config.toml
norm = "rmsnorm"
tie_embeddings = true
beta2 = 0.95
doc_mask = true
Each number is 500 + 25 x the weight over its row's rms, rounded and kept within 0 to 999. Layers, rows and columns count from 0. Numbers have three digits each. The size before them is the row's rms in percent of the matrix's.

# layer 3 attention output (transposed), 96x96, rms 0.117, rows 20-31,51-63,83-95, columns 0-95
112:525521485568482495515483433478517519505488520498491481531528506507441512480495509499512490528525523514507521525504493475489500476515494526479558500493524516451477468517488527517529534519465547477513473502487498510547512482457525508471529463535464489488481471499520526512508540498489454503
079:506521507578443465484488532473453473531455503492486459457496502490445494483517505489484530487505561463456484477505513496496473502528517493513485486510495553492499551498493446501502499521490490542473501510508498496500517512530493487482505498442496506497507511507483509485530510484501535470
090:532537507493480470522503513454439497505531511525519446450492482464494505497503507469514510531515515500493452503508508477518506518566489472518496462495526513485491543499501463531524503515475480494477528512536494500478482517541535462500522504461539512516493533522531534495504515467475538520
100:534485496519491510490485493498512547466519521504544489471469497512508507467482547513488531518498474505512484438441491482516532502515481496497512479485517488500464526485481499550478507469455521473542490495542488454482475510487473470497491538505523539459501503469470512470483506543463456495
098:492460468489496513544446469488529507506498523470485483475474481535477519507519503491516467496475514504543508517480527499515535489521524543456477513486487473496510523521522500545519546502457525486491525537535509508498516500501451512480496531479509459467482532481524458517483521522444530526
104:435505472513500509499534500476506514532484512499510529511490531503529450502520518500525486456524528501522511521514508470476500503521507519482474498487471503510524538488507499509457470506571527541489515515527499501455488581484482525491473512501542512493506529502556526519468524472477483512
104:508510490489537510463507508465537502459498492535509518470525549513524495545534499514461499514538513500468467543495491522496505468479465467469492475494487467536508495507477490486558491498520517529500494458494491512526476474530526489462433497497514510533521515506477478501485465526534548491
100:540512490470507540483486487464524515501494532468525482503488531480486506464502461533523524544521505483468478465537462478514493536522475526482499512469490521478480495549537559486513534536490496491530517502527513453538491513504477473492531520505522506485519514489487467520432509475475501509
100:481478511432530473466473505545557466461528505461492477515513492509492472514537499491483523532482509470502507538488499510493514481490493478500500508488523519523514496512491481480525492482547473520554538495469474500486494470508484542509509531457542500431482536471497472473508499524518510502
092:501503492483496487510466527510503477472508488486526483476460509481500512482516503463500460499530505531499509553457546467498515540490535491496507551468469500472485494522481451519493485461508456510485523490470482574501541532510484510456453501505493459468447501521493502518497483490502478500
093:494461490489477485529505481554537520487502489493462482480486482505524476514497493437477505440457504459515499477497521515454500444512468485510526500486523489480505521530527498464493527466494496506560479524532504523478486481473501548469519538460507476533507500516500509531521470487478511495
080:496501487477499494485516490514475524536530482504486489513450539514565533518464556460503506472510486507470513536479524530493503498518476459522536481547500482467547514497448484522483504485492489505507499493488523506472467502519498474510495467512482467483498517512438517503556494451469509492
103:559519497474493511516506463499491499494474527516504486544533495515477533427546518509506509459561452478510511451508520524538525510446479521496486532499479489510504504492511485494484528494533465514509537508478515485456522479486475517492528473490498491509475456517476513496505476538482501526
085:497490513447526481504508534512525498473516498491483543492487475487571479533503480484490531517497503475493503473515481466520544481495561480506488509556474525534544500458526481492459460493524513529514513491480516472506505527550518495513501540493482524485523535470479523493469459498522504495
091:482480514482478494471516514518491464496504479479507494535533456502490500509521513531527485452515431505476507529525494521510490503467513485532541517499535476511499436486492501505523432520484542509509501481507480491512472510488495495515469506564448510527527477502484509540506507472487446483
097:493506456495554490481512457478520480488506505494537527496503552479493534487504496474513502480508458495480461523473478544527513537428508514502494470500461490508524492527517491521535487520534526525509483496495547486495515526471471483517484528521458492477517488448511455500490511492495558499
093:556452493497501485514497515463491491525507536499496501507467483526491508497500491498540521484482523482525486472563519494516497475508464526493510450484508504472490484553531493499460501484528486504510485536518535537550473469520513494508484502538484531530539507521483481547533455472481513546
100:500486505551526474484510496473476481508536463485487492493511505514506518496527554496490526485488466519461517520474501497496495508518494463498508434533513473476509458461413535476520478508472523514517488495510460485492474477518541533487483499531462509517522484502490527519542502514548503475
101:474535515498455538506491483509506475536491499502484493540497511486489528501470486460516534529520498476516457501504503549552466476513592493486513483530549441476485494478508504519524518500488489508493469509510503508542514490497493535533564502498471533492496517511487499500508469494484516522
092:517488526466506531461512482543539529519498473510507536508510514523450490479457532509480520510490517491498492462549562465495483481492498530506481542521468514519470504488522487532448500474497515510496523523502515495473462500495516491473476525530480475429500539493535503486523523511481470522
100:537474503514480500521491509517476472489483500526548521521496476520517523509522554468459530464530489485550486508480519519498508510510482510505514473526459490507538485449466445542478519506498514500461506500502521505489510547485511529472525493441493504464485494494445516479521483520485464538
094:528569560484534519522455499513478509484521498511500482477519486469511523433494540496485549439482518529485498513482535486520470536502501504499502519494480496454482495509502462501488532486473506473470481509481497518534513488466513465482476500518464526466512476526484476493498512502535511535
093:479444526505473512485509517480513482480440481485507524506512474513536519497505472483504498501546469479455480467518498541476520474521500506484574487518498461542494509476474480541540532489487491473504475515526553509496536493519511514498532466487536534481519512510502514483501526499542502466
078:505516492568520510469544448496460454527477511487464505463534494524509490496495513533504515516515541510489504455456478527500458473481528475512501480547500502536493489492490529486502468489511498537488490464520507493469505485488519514495488492503468496457495450514548495513511530518448486469
096:497526502520519510546473528534502490511487502470518512490488487482492508481488519508472516534511490498516505488520486523501491532484539497524448528500490502488518457508506483458519513512544525529478534528454517486548526504530511567511471509507441491448499472519520500507487474531529444549
102:534439522536523492510514496535497530516525554504550494495470450499499500472469558515511545522482479502504519490505464501479485531544497494534511458485521521533486521506481478499493523445502501524526526504465485499526492512506455476465472503476504501497488516493527507498513545478510454481
117:478463509448489519484508472497483550488540521524554514500489510501487495510479492520499529490522469471507509499465488531466522517522450502511474467473542447503473522500520545461481484533526483484487492503508508485483501497522508501530477494486550479537457461509489458526467507512545533497
106:475476516450589482524522444493470542500519475515511551531469520444507506508476478475511526506484522523488483532510472562490531524490500537499520489486497486487469507522485513495501514498490480485507528522477493526539521468527471515501475492508500454470496481481511485482497473523484495518
103:497499508498461483518494517517506515502492489510491521528514514543510469493501528542501513495512478506475536465537505519471474431505469449505549525508510509525483451457483534462492478512502519491501484485478480537512472503438469515471459460484523474503498456547482514528488502485524485477
099:493531516520528471478513525545483481470500464485482529508492502462490488530514456518519472501477533532494508582483474511476514511506489521529509532510532476500500504482528511480491482519548520528468533466470537526461539513553492485482485483497493487490501554531518472508495488482544499520
125:490511533515526497493547541549485489474508497509497481515523444519528468493490492515473534468504496503498549454490490483501504521516499444535514510523522531539513526500506482506495458496498503516482477501475460511504533483477517465495531507470465544492512464518508539487498482494568450482
103:557488465528497487489489491504484519470526516491494496448508518496467494529501500493502491515506504520487537486521471493459491478469441536504486475438509545492496469524537531462502484477434506462521481505499492495527518465492468485488475477525482471541477487509503472510529482536509500452
095:495498485531519465535528522488452528510523531519476477541496485486511509493493493503534521532517499516477516463520467523479517502513488509501533524472550492511520481493502556532476508517511490501488476508491468519528529516496493450557503497482493534546519507531486497516455525435505467447
109:477475543522497465519481474537497474511512505477475531494511523522513493495518469492478456528504460504479542502484473539488507481479549504508492476477491479505515524440425499500499497508542517513504504480504519527495479444538516535533460504536476515525511478480542503492541506480497511466
105:524451487475499506477479491476495519492498488537510508508498488528523541490500516525536500475540479489551516512452462466483548516441469533489525477509457517487484523489502499490498494499479465490496484481526511510507455495521560490497498434517477478496503491491478525519459438477480498499
115:488495477499521494511508453500523511536501485516512486493467534501512492504457483536496489478493510504532500483478457453536479467487430509487469470491501510523474515467484547485491475545528535467505522531489496529506441512476488471523515519535493506496498534456518464507521561520490513502
113:480516514483499500499459525463493500510471530475504503495461498491497501520508508565519451532509475558484488552530510528494512518495503523462488545486476504496456516494469507505476508525529463473476501489519463502493503532556484493501481465527526524540481534473538495514495496545536533514
111:515481524493516483518506462483507494475476545542518443569547490490507513483491450492497481519475504495522508493478479487506484492433487531480524544460473516489464513503501497545494497510500500489488530483505490473508529496466500471469525551446500515520497441497488489512510499509507458490
# layer 3 attention value, 32x96, rms 0.115, rows 20-31, columns 0-95
114:477477545482545495468491517498444506512499469538525485541465484529534491460548502447521483477506544492494479519522500543465509487492494507479500501480558497482513511498504497436538504499464484472512501527510509498469504505502464507480468538521486484498519512515461469474507485495521457509
101:569489500484529473511486488502489490489533467501507502537489487494496463529545457490498518497498497483500477501517443534531506505498509537466490485466546511503499406474441513498491496456486505503496509480502501510475497489448477497524522494543480498528512514467506499502500519472474498544
094:486481492485526515504510510541531513498508469502462504520497538554471514520512458484496519514493521492495500499499534441479466473440481521507487443469517547528494482536493453510487481453503461502511531524484493510497500512509457474530503507474512480554504515488519509516501535529489451484
098:505498516487481499501510486530504504535491465522531525521501470503500517544525482498555483495542496592511464498529478524476474458522522517496479499504506545502476478470484471450547527485523517502501496510486528520477532520490517505524493515522467493448507498527494492506516547492546475485
109:516494526477484460510519516560467514505477460530482521520557522483509488490475491457503499510474481481521471485524522490525465496491500520519511482524526536487481555496544459539481495490508521495519560510494519536519530522505510479509515490494503550505490488513526459451461497495475458483
104:543494523501496537461499531486503473505508542522525488495474509499480493548503521501499517560490486510441493510529533516534499515487461506511515548516512533504480473492487500500497493480490490522502502473474490494536485466461546444462472530516506494506481514469478464460545504499563499513
098:498526522507486481508513520477508491515467504519537508480472507481515479478516526475478502536526487478461482499510502438461501481503503492490525497444536530507482510494519507511505441532543451493455484493520497532476511466494469479524481485467544483581501476530499508502481508481517461482
101:489477499498462482499475489479512512540475476504475501488538459555495512557520480495506461455450490509491497514505502515507470497494511511511453446496509473483522518489487447525490510501462534532479485471527519487490513508515498460491500484502466487524521492516481495488535531462428526463
105:502543534514505515501510497498523513496503548539449507484495510517519503524505505523482472517512544480529489497478490491510466492474478488454539506512456508511499489476480473457459473483487513495478492451530526476516462501483535482519526471556476467540546487516471490515452501464511535527
099:493508511466547529475532506483491504506520515502486505526518465557502482500483501494460529474494542488500496492502512473519491478528514526496483452546467493480550510487504464468487517535508532468550488486536488457537483482536470483501522477468471514514547512464501481463548507479485515503
099:519540511543525501488475506471483466511524451454508467502472463518532552454473506513512489521491508538532514533489463512522482515526487478487492489493510505524520444519491519494476461480479513494476452510510522477507521502513470504528464484504531468503536483494455469500533528498498548469
102:523509486495513461525480508519516497488485482563491453522497509462526477475495507559469534513477513463533513482478515481515520474488495512470508487469490510553460481495499506498501462507497545491488498436533492520511497543496523506481504524476478482516525476502482456545482540451489529520
# layer 3 MLP gate, 384x96, rms 0.139, rows 0-31, columns 0-95
106:477492504519468500511494510518495499488482515453498522507524508473488510489445526500493459527465475476534532558500511511513530509527501494528505521511458509498477519466512499542477488496494491460528513494540507517489497529545535498533496491503559523527496511495468518447499557450457491538
094:530505452490464491435531487507492482513453474498496516500466498476486497437460500488491512468472470503505506521470495555531528535513511508484442510476479519519456524518501502548492518481506474525477509528493474463518526470487508475515516507485511522522502463496507504514470463518520454523
090:532494517476466521504542525448461505496520538520511494538514508495530526480518496505463480450451468504475508481484510536522511527492539464487517502468506512498512497443464463489513496520488519479480480498520498434479482517509485498499483443491502467490496506484496512536508489432502515528
104:478534577528485484494497534547451494487469481508479522497525486522459529463496547528491497500522506512501489496515456513492527510460507505511495498421520517512526502509502506491451520462470507486493486521447517493466521482468477495480497502483521469469511485492551523516517504521491481482
107:493502526525512505494533522493543481537477487516534479488488495503511510499517542486455478467532477477546503479512521463474507488518503535572492524451518511468461532498515507501515530510494445531550455516477511517502502503470517505508523523493505524486460486560516468502511480504513464488
101:545467467515455522469488507517479486480490484473511526514476504507503502503476479433508447476509520489526486513469485519530508517478482488481475496498511472490549463467475516502514505483542509502492505467491521488478481537479472522495594504482477464471489498457486511458508502534497503518
106:488453545484526475536503536524501487522488503497540510514469491444450477487522494506512472546463469501500493491501472565479513526465484523480502556495507476470484475521499494514486502503490518480490538472513490506501506505501515512507467500476497446461476497516503472532498513520503456567
089:482498486523484480462485485468508484490488481498516493496534459471544548440485490485489545455481500472497527503476552472483507537512494523503489476466480487468522502483525537501459454475503518463473498523557502492512521493547540534530456495509489482484479508535491479483490508493495521507
110:491521497509479470517512468499492538453526516491471502482477477542548476514465491497444493445508486489452520494516461519497508483501483483516479486521523495478450527508511504501518432472446504511500560486471480501493516475494517503549505540471501486508515535484496519501526531493479471513
104:538516519469473521548500476505497503474499517524459528564560504510477538511499451494493502476507505490550506526544500533517534492530492482516531474554500483481506522509511506501486484530512513476549534488520521499506467553505507500488491506517553488527482514477532484501528496495492536529
104:499510516477499488504528505495495467495532450506458476525507459461502468452527454478510507480500495525501503539557496519477518482511515428493501515500489505520535502499509509553509535465530474463555517497485509476487512536507517475505507526497497512482547508504485518521501504501470549449
089:496530483486472507544487498502484519519512495485576449461536475438452506488520463515496501476519483495542518481505501474493450517492505545523504520473478484508488472496513458511517505495515517533519537547502475528485520449479533495501513513494512506464485539520485477518493524527480496486
097:492438530454476526489478530495512514507507517494522502539526503508435468532498437557491538483460524506499516525488530455476508483548516508510500511503499495482532482511525463478459494504503501473499498509515483485516482520497524503493476501480522483517459524518479506514519497500468534433
106:497483499499491517452562465509468539518477532507510513517536500495439501503562471521538493515497497454512479502513520526503520534509525500451509461530544523490507501466489517464462510488529476529503516535509502493512507483525508430509485490508503506514512493519463521503474507476499519455
097:500533521501494531440484486450495487478555493487499487516476511518441511497447502467510444480519494540512482495463510515495516502479494516471471540451509526491502511520507472484477505489478484492482541523512460513522491481499485540537499516464511545553508471492529502519496475491487504538
094:490472488462529487528522481510497508472517479524536513476463501512495446502509452483529479501476472453484476451480528492496490509478512504529490514492526521484477506481515520464511554490524495459504487494497529493496526505515544526520525473468490507404496480494483480522504533517546491523
106:448526503510510485525485479487518485511493476498496454486480496459514507440532490527511497500512486521533493522523495515495464509518509481490466457528483560461487499499528513511501502464503494459467424494502521487537463490530511488451479508481477509486509521553510522480508492440516480490
092:557480470518510481507535496482538532489469485483481554478523527546527501492518480532484497461464472490504452480507481502501475486475487469530457513475515475496467547513516530481526518489507482509470520497449531527471518465508480536533537459518510531469477485491518511492487521508511510484
099:464477511542490475516506475490467508495537455529512542501506516512528507488497491526477483453528480485547518526457520475526485533506481528515490528481465506523498507463487451522492506472507449481504500489476496512464456481559480498479505472462472498518479502468496520474537528506450507514
108:519492466423469524462508486520500535500531480482484494475480489475456481484536491506517467501484473421508493497476489460497513484509472510494493530486467481512498506506448452543524544518534500526505478478472461476487508518518500497509534504478494489521526471468517514478476529510496509472
107:500539489520542465461504539520537477533468499512515484515477533508495491491503522535494495498490520502533477504503485553487494495505528483494504531471468535499447509526492509521509477513445472464552494463509490509486523488470490453524512502492504512492485485523437518531491475557541480526
105:498515495503476463437507503515524505509426491519503493501500506467509487503485520501472496513513455489510527472464493473499446483510519491542487491463510539477500469524533516468473474515442483497454499501481491484493474503536516497516467529499477515430467461512478502488538510531489508483
106:524501481492481475538487535470503495467510530507481477513528550488535521495489530490549496521492459508505509508467461468491484501507504492470476504518498526521418469540457461513506497490507512474520507482488473470494536484480450505497509484539484482506449470519518503475538524480537499472
100:524486558476532494507501527537439526513531445494503451516465522488505469434525480505522511501453477481487544524509496523493490479524550502497505508501534524499538543487501507489523529494495491486482509504530500501472514485488487494502471480475502558514461515522482508510451487494520485479
095:447506508482517528502525502483494488485504504494489507503511476504495467480489510505479479509506516498477493531545506458529459468480518485526538515495529479488466478502499496493498524435501509437486506480509531439515480551516506515561512528513511536513463553499553463533490481479492514507
103:483487539488552546510496503501527491504490532490487532529558496509494469559535501508524479510467473508462529562506539514493463493494498469461550520520531508500493504465476474462489499489507475499478507493563482457461478470521525526523491475503505513471503498503514511479501503481486475496
105:492480529468471499529484503514489507490556484500487494554537484488469520490498485538512467455509495523503509461458507491506510511499507519447506493482483478469437549519464480469470506558474524493500540534465508533511447496509473520513547512484494470487499504529506472521511513490511503501
108:487528487487524515505520540504546478489518522502536535500500489494557478510491466486506453538491495500455514506468476497472560521531520506465444499429482507466476464493476534488498478494508477521491491512515499467497504434502490502533510510515527500492494464498473502492454503524492525517
098:534523539499512463469530507516487480459469525524506545508478464480518440519493519556528479507492468482524516499485495544474481522488497491515485510462497482497478511516501513512491502483509464485496489479487468488543563514517460473509477511524558483483476518503477546541495460517490472497
100:506512508515552493529470484498505495457510476503502532486542524531532519529490522521480506507464523538520513482520488522471483506512477454518471549483453536465462473522460477514499507515491510494504481476502542555522510472534511524473484515563515488514495483524516509502518457486469510534
107:508520524534485515522466491530498516464504519515504508526517466495513486491466545464544450542519484496485487481469513486516482483494462493464525550515448443516468476429507497524487509494501505526488518508488493516488477472501517525496510518465481519519495468514532534503522529529536504546
085:502482508483502496486496452548506520525550486538487479482508467493462498493482498497553461481550486539475475528496533513492508528509475470535439490502486485494539483501542535441485477481467527535518477507498517492458477481535494523509490542497493494500518515521482485519489499516458494470
# layer 3 MLP up, 384x96, rms 0.13, rows 0-31, columns 0-95
107:504467489503511474499494475496512478504489492485521466493482458517527468512535487528472513429517540514493485481490515550510462519462484501502511491531483520529494482531516502532537484528529540538472504453503542503473501489456477475470514475497513527446516503489488472469502526484549468520
094:518460487461489505457538507521519487512456508482539566490439531489520482498488484469490481495462501528482473481448524510486517516505531529490477509489500480546452492510524471493540547490557471496511474512478488487511505516478503501497529525497531491488488476486512515496475488525551486483
089:493491509497499449469482515473525524467535510525501480484534468500532488550477510538503502536542495476535483529528504505487546455511463505557426523497517495510529469517496526531506498499451482524503490490501507525510479533479533483527509515536505494512502531478472509476528532524477506509
102:483464484478525505495488490457469468472510446519504494522525492463539521517512483537479512467517453483523491448484532477520493504546512500510481492497472493503482508532466510556508490521528505533460545510504510489530495486527505500506468523523549468529535502491480534486475501475468549487
113:499498490473548546532502502482490512490497457511531502540556539463506485544518491505493485502484476485532508465495520503484487496503510513476520509517527442500549455484506514470534483523524492483500552535487471530526521472498471487495488487526489530453482503553530486474476527464515491493
103:553514506480522496511444476520480484506461459493552516541488516504559534459490526497502484493461471517525476524499511518494470504483520510512493536511485480491493502504497507482517508513529510489483523529507448477494524517539472475475542479447535509506485492524468473490521480509562532516
105:499534552507525515496564524543510521520563487517495478497480534501470470456511531492494540545511525489510497493517522484503505526480474497473465465486518515556534504504486498495503484493488509515516549476522521496492524520451539467490494559475511498497531482504487538505535507492505503522
102:475496493465443546502473511487521517499501520462510525513444487478502510476478485469546481499513491521496500513452506500480518506494520483479488551477448491534483505523509500512487463499507499513476462495494454433489492533464455467506480497485524475495505495528476511453459489546486484515
113:487504490475485446453482475514479518472497500508467499457455498514504494494480491479501486521523504488522541515513520489502491499505507517516507505520554486532502489507464540476475512452498482529460552499511450461513527467503505484509498506446507521536511524485452530480459548482458481527
104:461484482562489519487495530499492492486510522514491511457506435501464488504445498446486450530495507504476482503501494442490498492491468470468493545480451500481507530465469509488498491512501536501508462521522484526496486483454497450521498550477512538512491499491508516484499486478480526483
112:469488528472522506529502441539525463513489486542552524492488514497476458501506514531510508512495490458484495458516492502470501546506512492497457524511525549519507508511471499485497539482470434514528471480488512461490508507513494497560517500516500498472496519506482511541505512541461530468
095:491505498487515538440514514513539507464511516487446558513491524517511478504480557497505501502458499479465513516499494533521503489535490442495473453499492494471487528447457494530457533504485512487470486454484530493491486515485495488483479482493493500552492459476511526534503483487501497525
104:526540497489500477493471479468518511533498469468501534544495510522463508531495479514446481474526490520518503475508497461492550481552489443499490503468534461477521532515480475512492499513515543520482468526490522498492476492539501520502495524519526496551501502472522442515503458486493482464
108:510479480493527473478521540507504479483484467511475504540490535498531488471462512507481470514484481528430509522503474485542487505512551496471479525511509454489456501501544507466553520538544519497494531479477482473505509539511492506497516539464443489521494510467516509506467503486517484502
105:528509481516495474506475478477506468513515501485512482520486526483515522449466519503495505492526512461476525517490461539485533451486510474475468579484512493487526493516543486512502495510543523511477512503499486495493517486501527511469543469466511538490484482547503541450473471469473502550
093:503506504531466508504504505510504534491495530492525499542490471548535525510484466486492528507452517495496521488503535534522520503462540479473518519517458477503501487506498495533505445541490526523541517464467486516501481527476475514501469590509554519489494521513527499491506497471479469483
107:503485490483453508475482499538519498491506526538513538486478490495537509504520469488471561527511504460506510479501504485508472503418489515514531513495519521451510505467537516527513553492502483531519476488503476462495452514536515478523487534491499521487472462452484502493512497505468535532
093:506518496437491525504471502492525494495529539501528500512472514460492531510500484462523488491506501475468484505472497488511481522508518468481530545503507533515562485524493528504501497452538499503498507496526565492478475477523510503521461504513515481492487537506451459453487564518524512537
113:485510493485483507492480479485479452478516514526478493517511518512502514492495525469486476477477468476476522584474491493520471516535481478505501492499510503510543482502505465496497500510510509534473467484446508477513486462503437471491513509466529494501490475457497583496513544495452521519
112:562531482544523469472515502504489503524460500491524491490508479487456502509487531494502509493470470474519501501531536510524502482522491435475493520492489465469505458502449486515531547521493505536501496489459481491481491495464517462523504502461496503566541493476486533498455529498501478483
105:564469526517490506503505484493462518508561518493499472488495467525497459504485508455510508510521461467482520498487504478544509530513518480497537488506521557493543483496514457474471480541484476530513495535476542505507516466512501484512505511490489513525539478559491524476495494465464464503
100:523519473506523519476464528490509472534497527477479498473545481531497479471465484493525506481514514493493440456490511489485533500481456485531466535513520475491537520487472498481523521511547483556504511482521506506478522445500539500478549479488472468501510552493475488502454512491497475500
101:476481507479472516550503488511519494522505483463514553520498533535491483522505479511527502519483505460544486519417495513485519498467504515508543526496478475504514521507534510520553544528512509508466517508516539514481463510450472505495499512463546510466483489493452506509475515488473490522
091:534506512468496529522502429491498481564499482476502507507494506483536520518507521510471499512487510485476516451526492501479491528455508487485488529497515520537522499483553529525487499514504484460513476471514467545509469511529529485467526443506500517503470519495476536458534513539547489497
100:510546499486427511524438512480497492535483503495525504464543530507494508534509526495511499525461489490496459510437518503497496516524460486492494466503495487522485525472474512533493497517489533533517475476543526512482477485535488490473551508469507514527462525551508520503504527494537491493
097:501505523503511510513486484489497530514480486521502463543498509502499445475526470551533506492533469535484515532507497480521520484573509498457551494485542485490501477471482489493463498479525463512492498506556502548526498474534548523505471515493490486568523514493501489519499511499469488483
100:471505469517524471443496469473528471521478498540500487428479512467540472486493509496516515565462461497522497529524492512502495485501492475525501516523481506518497478502487521542517515499536483486512468483517487473494557499501494527469487493537463531509495471490523524478511513552458494524
108:484473528484505516527506484479452497501476528559507425501539504483521489470515497461510538478479487457526495519477530519552512507499497510497505487543506496502530567521462505517506533499488532468475492533495516489487509483496506468488509461499453519491516498536525520477514484468475517532
095:492517508509512478503492496480497521465469483521525551506463488509528492529545500543533487493500442496503505530496514538474497520470491508517467489469496479495470505496511513556491531503516500449547540525511506479492503512564492498522456510493520535475518506511483526554474471558491501481
108:506502495513467457508462497466482455505472508506473532537487470478458478504478501491522493509478493515509496507534456543502456503456543476538487519507545474514506525508505553467505494523518448483486512516498499497510502523501472547515522447476520550501504489480511535495502477542530499468
108:473496505508543499544456510558459515516483492499481541564521490543494478521490508490487494489521527454496498472493516523506517514481504451460489515492472442506539482479525516474471541492513492499491481500490534468558495522464497506520525515487514523518495465466542516467505509512501485509
088:531538510518511515498474512506483499511480535496457469494459480481513495461505508463509519518528518518517486487488466475467483456504496541528534548480479479509500503543486486461543457488450534478484506497496474492462490504521517509512518519502469488491514498569455521471509506496553465490
# layer 3 MLP down (transposed), 384x96, rms 0.116, rows 0-30, columns 0-95
107:523448489509498507472505497542502487514500522483537430509514481465504514491436516520487462505465528488520443495470463478495465523487498508495471508514477528483513498483486490495447550498482495493494500463508506514516507479486469480547499484534537490479508522480485504480505562448501516490
088:523479507493517488476482490476560464462500456520524532492485509500477527474491528495511506526500516506487490496450474495526522504457497515516497536486513532531474479478534517541502522531554475481513483510479499515523467545519569500486444505492512495527475503516521512492497484498573496498
091:499471510537461506479488519490518480491526436535524500501535502480442498508462531566527521492501463476515495499518471512491510525524493473525486489531485481500508487503490506515511508517492538505513532511475530532480533513502506518496588483491459488494525510432517518477493480506490517528
106:539533572510476551496493517506517480508474503479491476515524443521500511508526511531527514485516499489499520463520510528467512494505494501500540500488477571548470518542500494482506510487485520488490512516489508520476514503486482503556509539427518504485516451515515526507508501495456486524
115:512476533488482508499492515487512467494511485554510528506494521490446496543480437502490483483504555481522500560524456514508496464493525483506531523541502505502513457482508483525513513475541521483525472517499487493529544458489504492482503482535499482504472463494482495478484493489442511558
104:508501542542507515507512498494474512477460510515504527491488526477566499532471508493504471506518504512512484477483537526534519483467470509461457493493533499488548501481489467499495495506534511452480523478495549442527492535508464469467500493535480479421514472482500518486509495497490514508
108:475522529495502493506485488486474485498505459489501494485481567485505523465483483464494500476492502504491533543537489514464474520536539501493498498506486476521478487519557495497516523485528505484495548510497484530497558523495461510493432500500456537475484529465475468530512486513518561515
099:510508535524550481509515508503509522474491524540501495470478500481498531496547477518493514534513446489497518545482539459494501500453521525508480482511527501494518502495528525467520506461481557465484521478481465505501549508553510472513441492470532490504458477504492507526520528518468496486
118:482485502519519459481521516487517520505509520480518500491485499521539468520468474445507520530514468512440509538521492472502539462512548509518521514487533516526523489500467480529495464479509476490467469502523565470499510497508491483527526537515479509516532530461462511534509499525470458526
107:477492550484508550522497495465536534477502494527540458531520525564514502510491473503482489500494479491506488495506497505514564494533468503491471448503478498509468469527488528548463507505513505506522477557523520472478477545517513494499506495513515465478538451495519485488521467506500508477
111:490547482545522478475502506490530521477490517561470564508465554484498538467478486512517489493533496500450515476476532508485511489481495489489465501492465478514467554477465479468481475533510507509473510533501503482478493498478487508501462504520504455469524482489499487506471511542461506526
094:492520547514479526511513484500521571530500488515484536489501475559541488462495510495524447488455493509480510499512498545479492532504518497513493477495505525467472535523467485537514526505523508451486483491486504525516513517529474508474478509491482523477447483514501542459464526527507468528
099:494523483485531454492516472488467497441503500503492494483465527476547505510558540435525507529487497476500485500489498574464480501490492515502483478531515508495515543498481468466526505519520464511478519506507535475493473455501490514537521493502508501498512553470506446517520489491499511516
102:466500495515502527502515464510487541486520494487482522518499483500472531477518450492570452499504509478490514461506520497486531491489443439493515493487520524500510491508501508512464514440522457508475523475483512511520527502495511473504448479490553510487525518521469505480530552522493508459
108:516470507554517492546505478447516519508481493505500526484524487493508499501524520523460508478502497485504531508497468568500524487562458495495492529540503477522489532499535486551530504547517553520508518509488510551503507522476518503526521459510511507556498525503525502510479478529490470498
094:514484497447487479512493497520484520485518480513521479517523460462524508497465471517500500466460550449483445521502490509518465534500472492516513500490491478487484476499513455493459510488518479486542541499492520527506483521466514472481471536516555490454494506486482487550542519498521457483
108:449550540453462491494468502569533506519475507452458481487492502531466505509522514507513488547483513493506494486508432492480484516508505460492499504502482501512468494531484499487485459512504497501532484495469483480490492488503503505498476511520522510518539501520542488546532457559504525486
092:466479534492524516482503508514500464500497531491500481510478520478530458436472493467482442508486519540455440505493538470442536491516540481519511496499534568482510530514508531509512483509498456490499494504503530501483509504508477523496535480472490525480492503504505497513503548510540506511
107:545531477442510478483488503481509465493512535503512500515499504481513523501477508465524488488495494479465520516494480515506500498474454444492519522514486512453529475493505448472494504496490549562518457486493469484542497495469461454527478519480464496517499530499492542518511516462491537533
104:555530513476512498512478508470517512504504481502469462457482536518470509556506495493525550487473484518495486521495493522492504503472481462484482526551519456492513510466456493527542513482478536493471507531499552478503513545504492480498492556470505488525497508494488526481466485510557482518
109:488510501497515487498526531477449508504528526461512468500458493510476557522515511524498537463474496515486504479545503537533479541522538462521511486499500523499535527498472466490523520502479495467514491496470511530490501506561435512542497485514456514516522517517491490465510537509490482539
098:525499512501527515452494508492478440499499503478485492512538542488518478540516458511510472477496545531478492478510520530489473521471498490464522531476512515474539510472507477519495509459510430494516503521505536519477494485473488511492536486486499537500499492514489492515509547545486427536
100:498502522501500471490491490481478496470478478509479463508457520530496538494512463516500495486473499503481535470530525524540503542550488499471514485450486517452447527524485448535501525479484488503552476476509475488470457490540483503535510491481486525479512527508478549514479500507504538468
093:485512537526535488506452507516496483551525481495485488490497479469498484476508470510524461419501488452517515497530488480493483553494495472461530508485468502551451462494483514495461508520510490507475509463511487512470530521513528524505492515480502530542536513519498494507449502507503517537
098:534577501487492540471511481550519476505484486514569491485476473488498514506505501522511500523530517492528503461486438475471469522508489479492474457485508485495450471516478498546505520567533495500488510496487485514473508473501479476524519501462471510498492491466511458493515493486510471507
104:510514490490481491534493545484512519500509502509518480488474470522517524509479578505480526543491518481488508507504486510506491508519507502507469501487470558515476544479510493487513439500525529500440490524521472493440523516525475502529441530517497524497470452512474493484462501528493479474
102:510452516556512510488504438508494485473533472509517508459507448503518487501499477542523489506512492539488522516541533494519520503551475497503530500481519507449516488512471510543496525488556526500478524512492496442475533495481479497502507476518464525492470483496522478479480474540462490506
104:507526479443465510494492495561498489520519504513489527552537488445511513487504523506500505511484491495506488449501517529506489496520528502509496542521481411464535526470495490473472510481516532495517494484506474510521510511503473522530501515522553500493506490514530478521543507534483481553
086:509530454471469528437512525478517539491476508510493487525498463527512520490513465482543500526524514492474494492483466516494523469465467496434494505504473515487496502488520506484516475579503502517514489483507495495526441498474488483502499480519511500520489493488513487494466484490479493412
107:504458465494479525449468468514553521491482542494469541521486496490507524516468512523520512487552501503517481515497474481506474555550466516492505481519531507473481491569481510477505462511487518523511488490512467469494516483483513482509477506480518509501509492491516452501499547503437472493
106:502520513488508538525536553540512500485460503513535502530532495493464461549505491500492490509506523478474501478541466469498479494500513461461478472490520532508536482466470467496484500520507527462510491515554516489504476524470500505503506474550531489488516503466512507520485495452554471459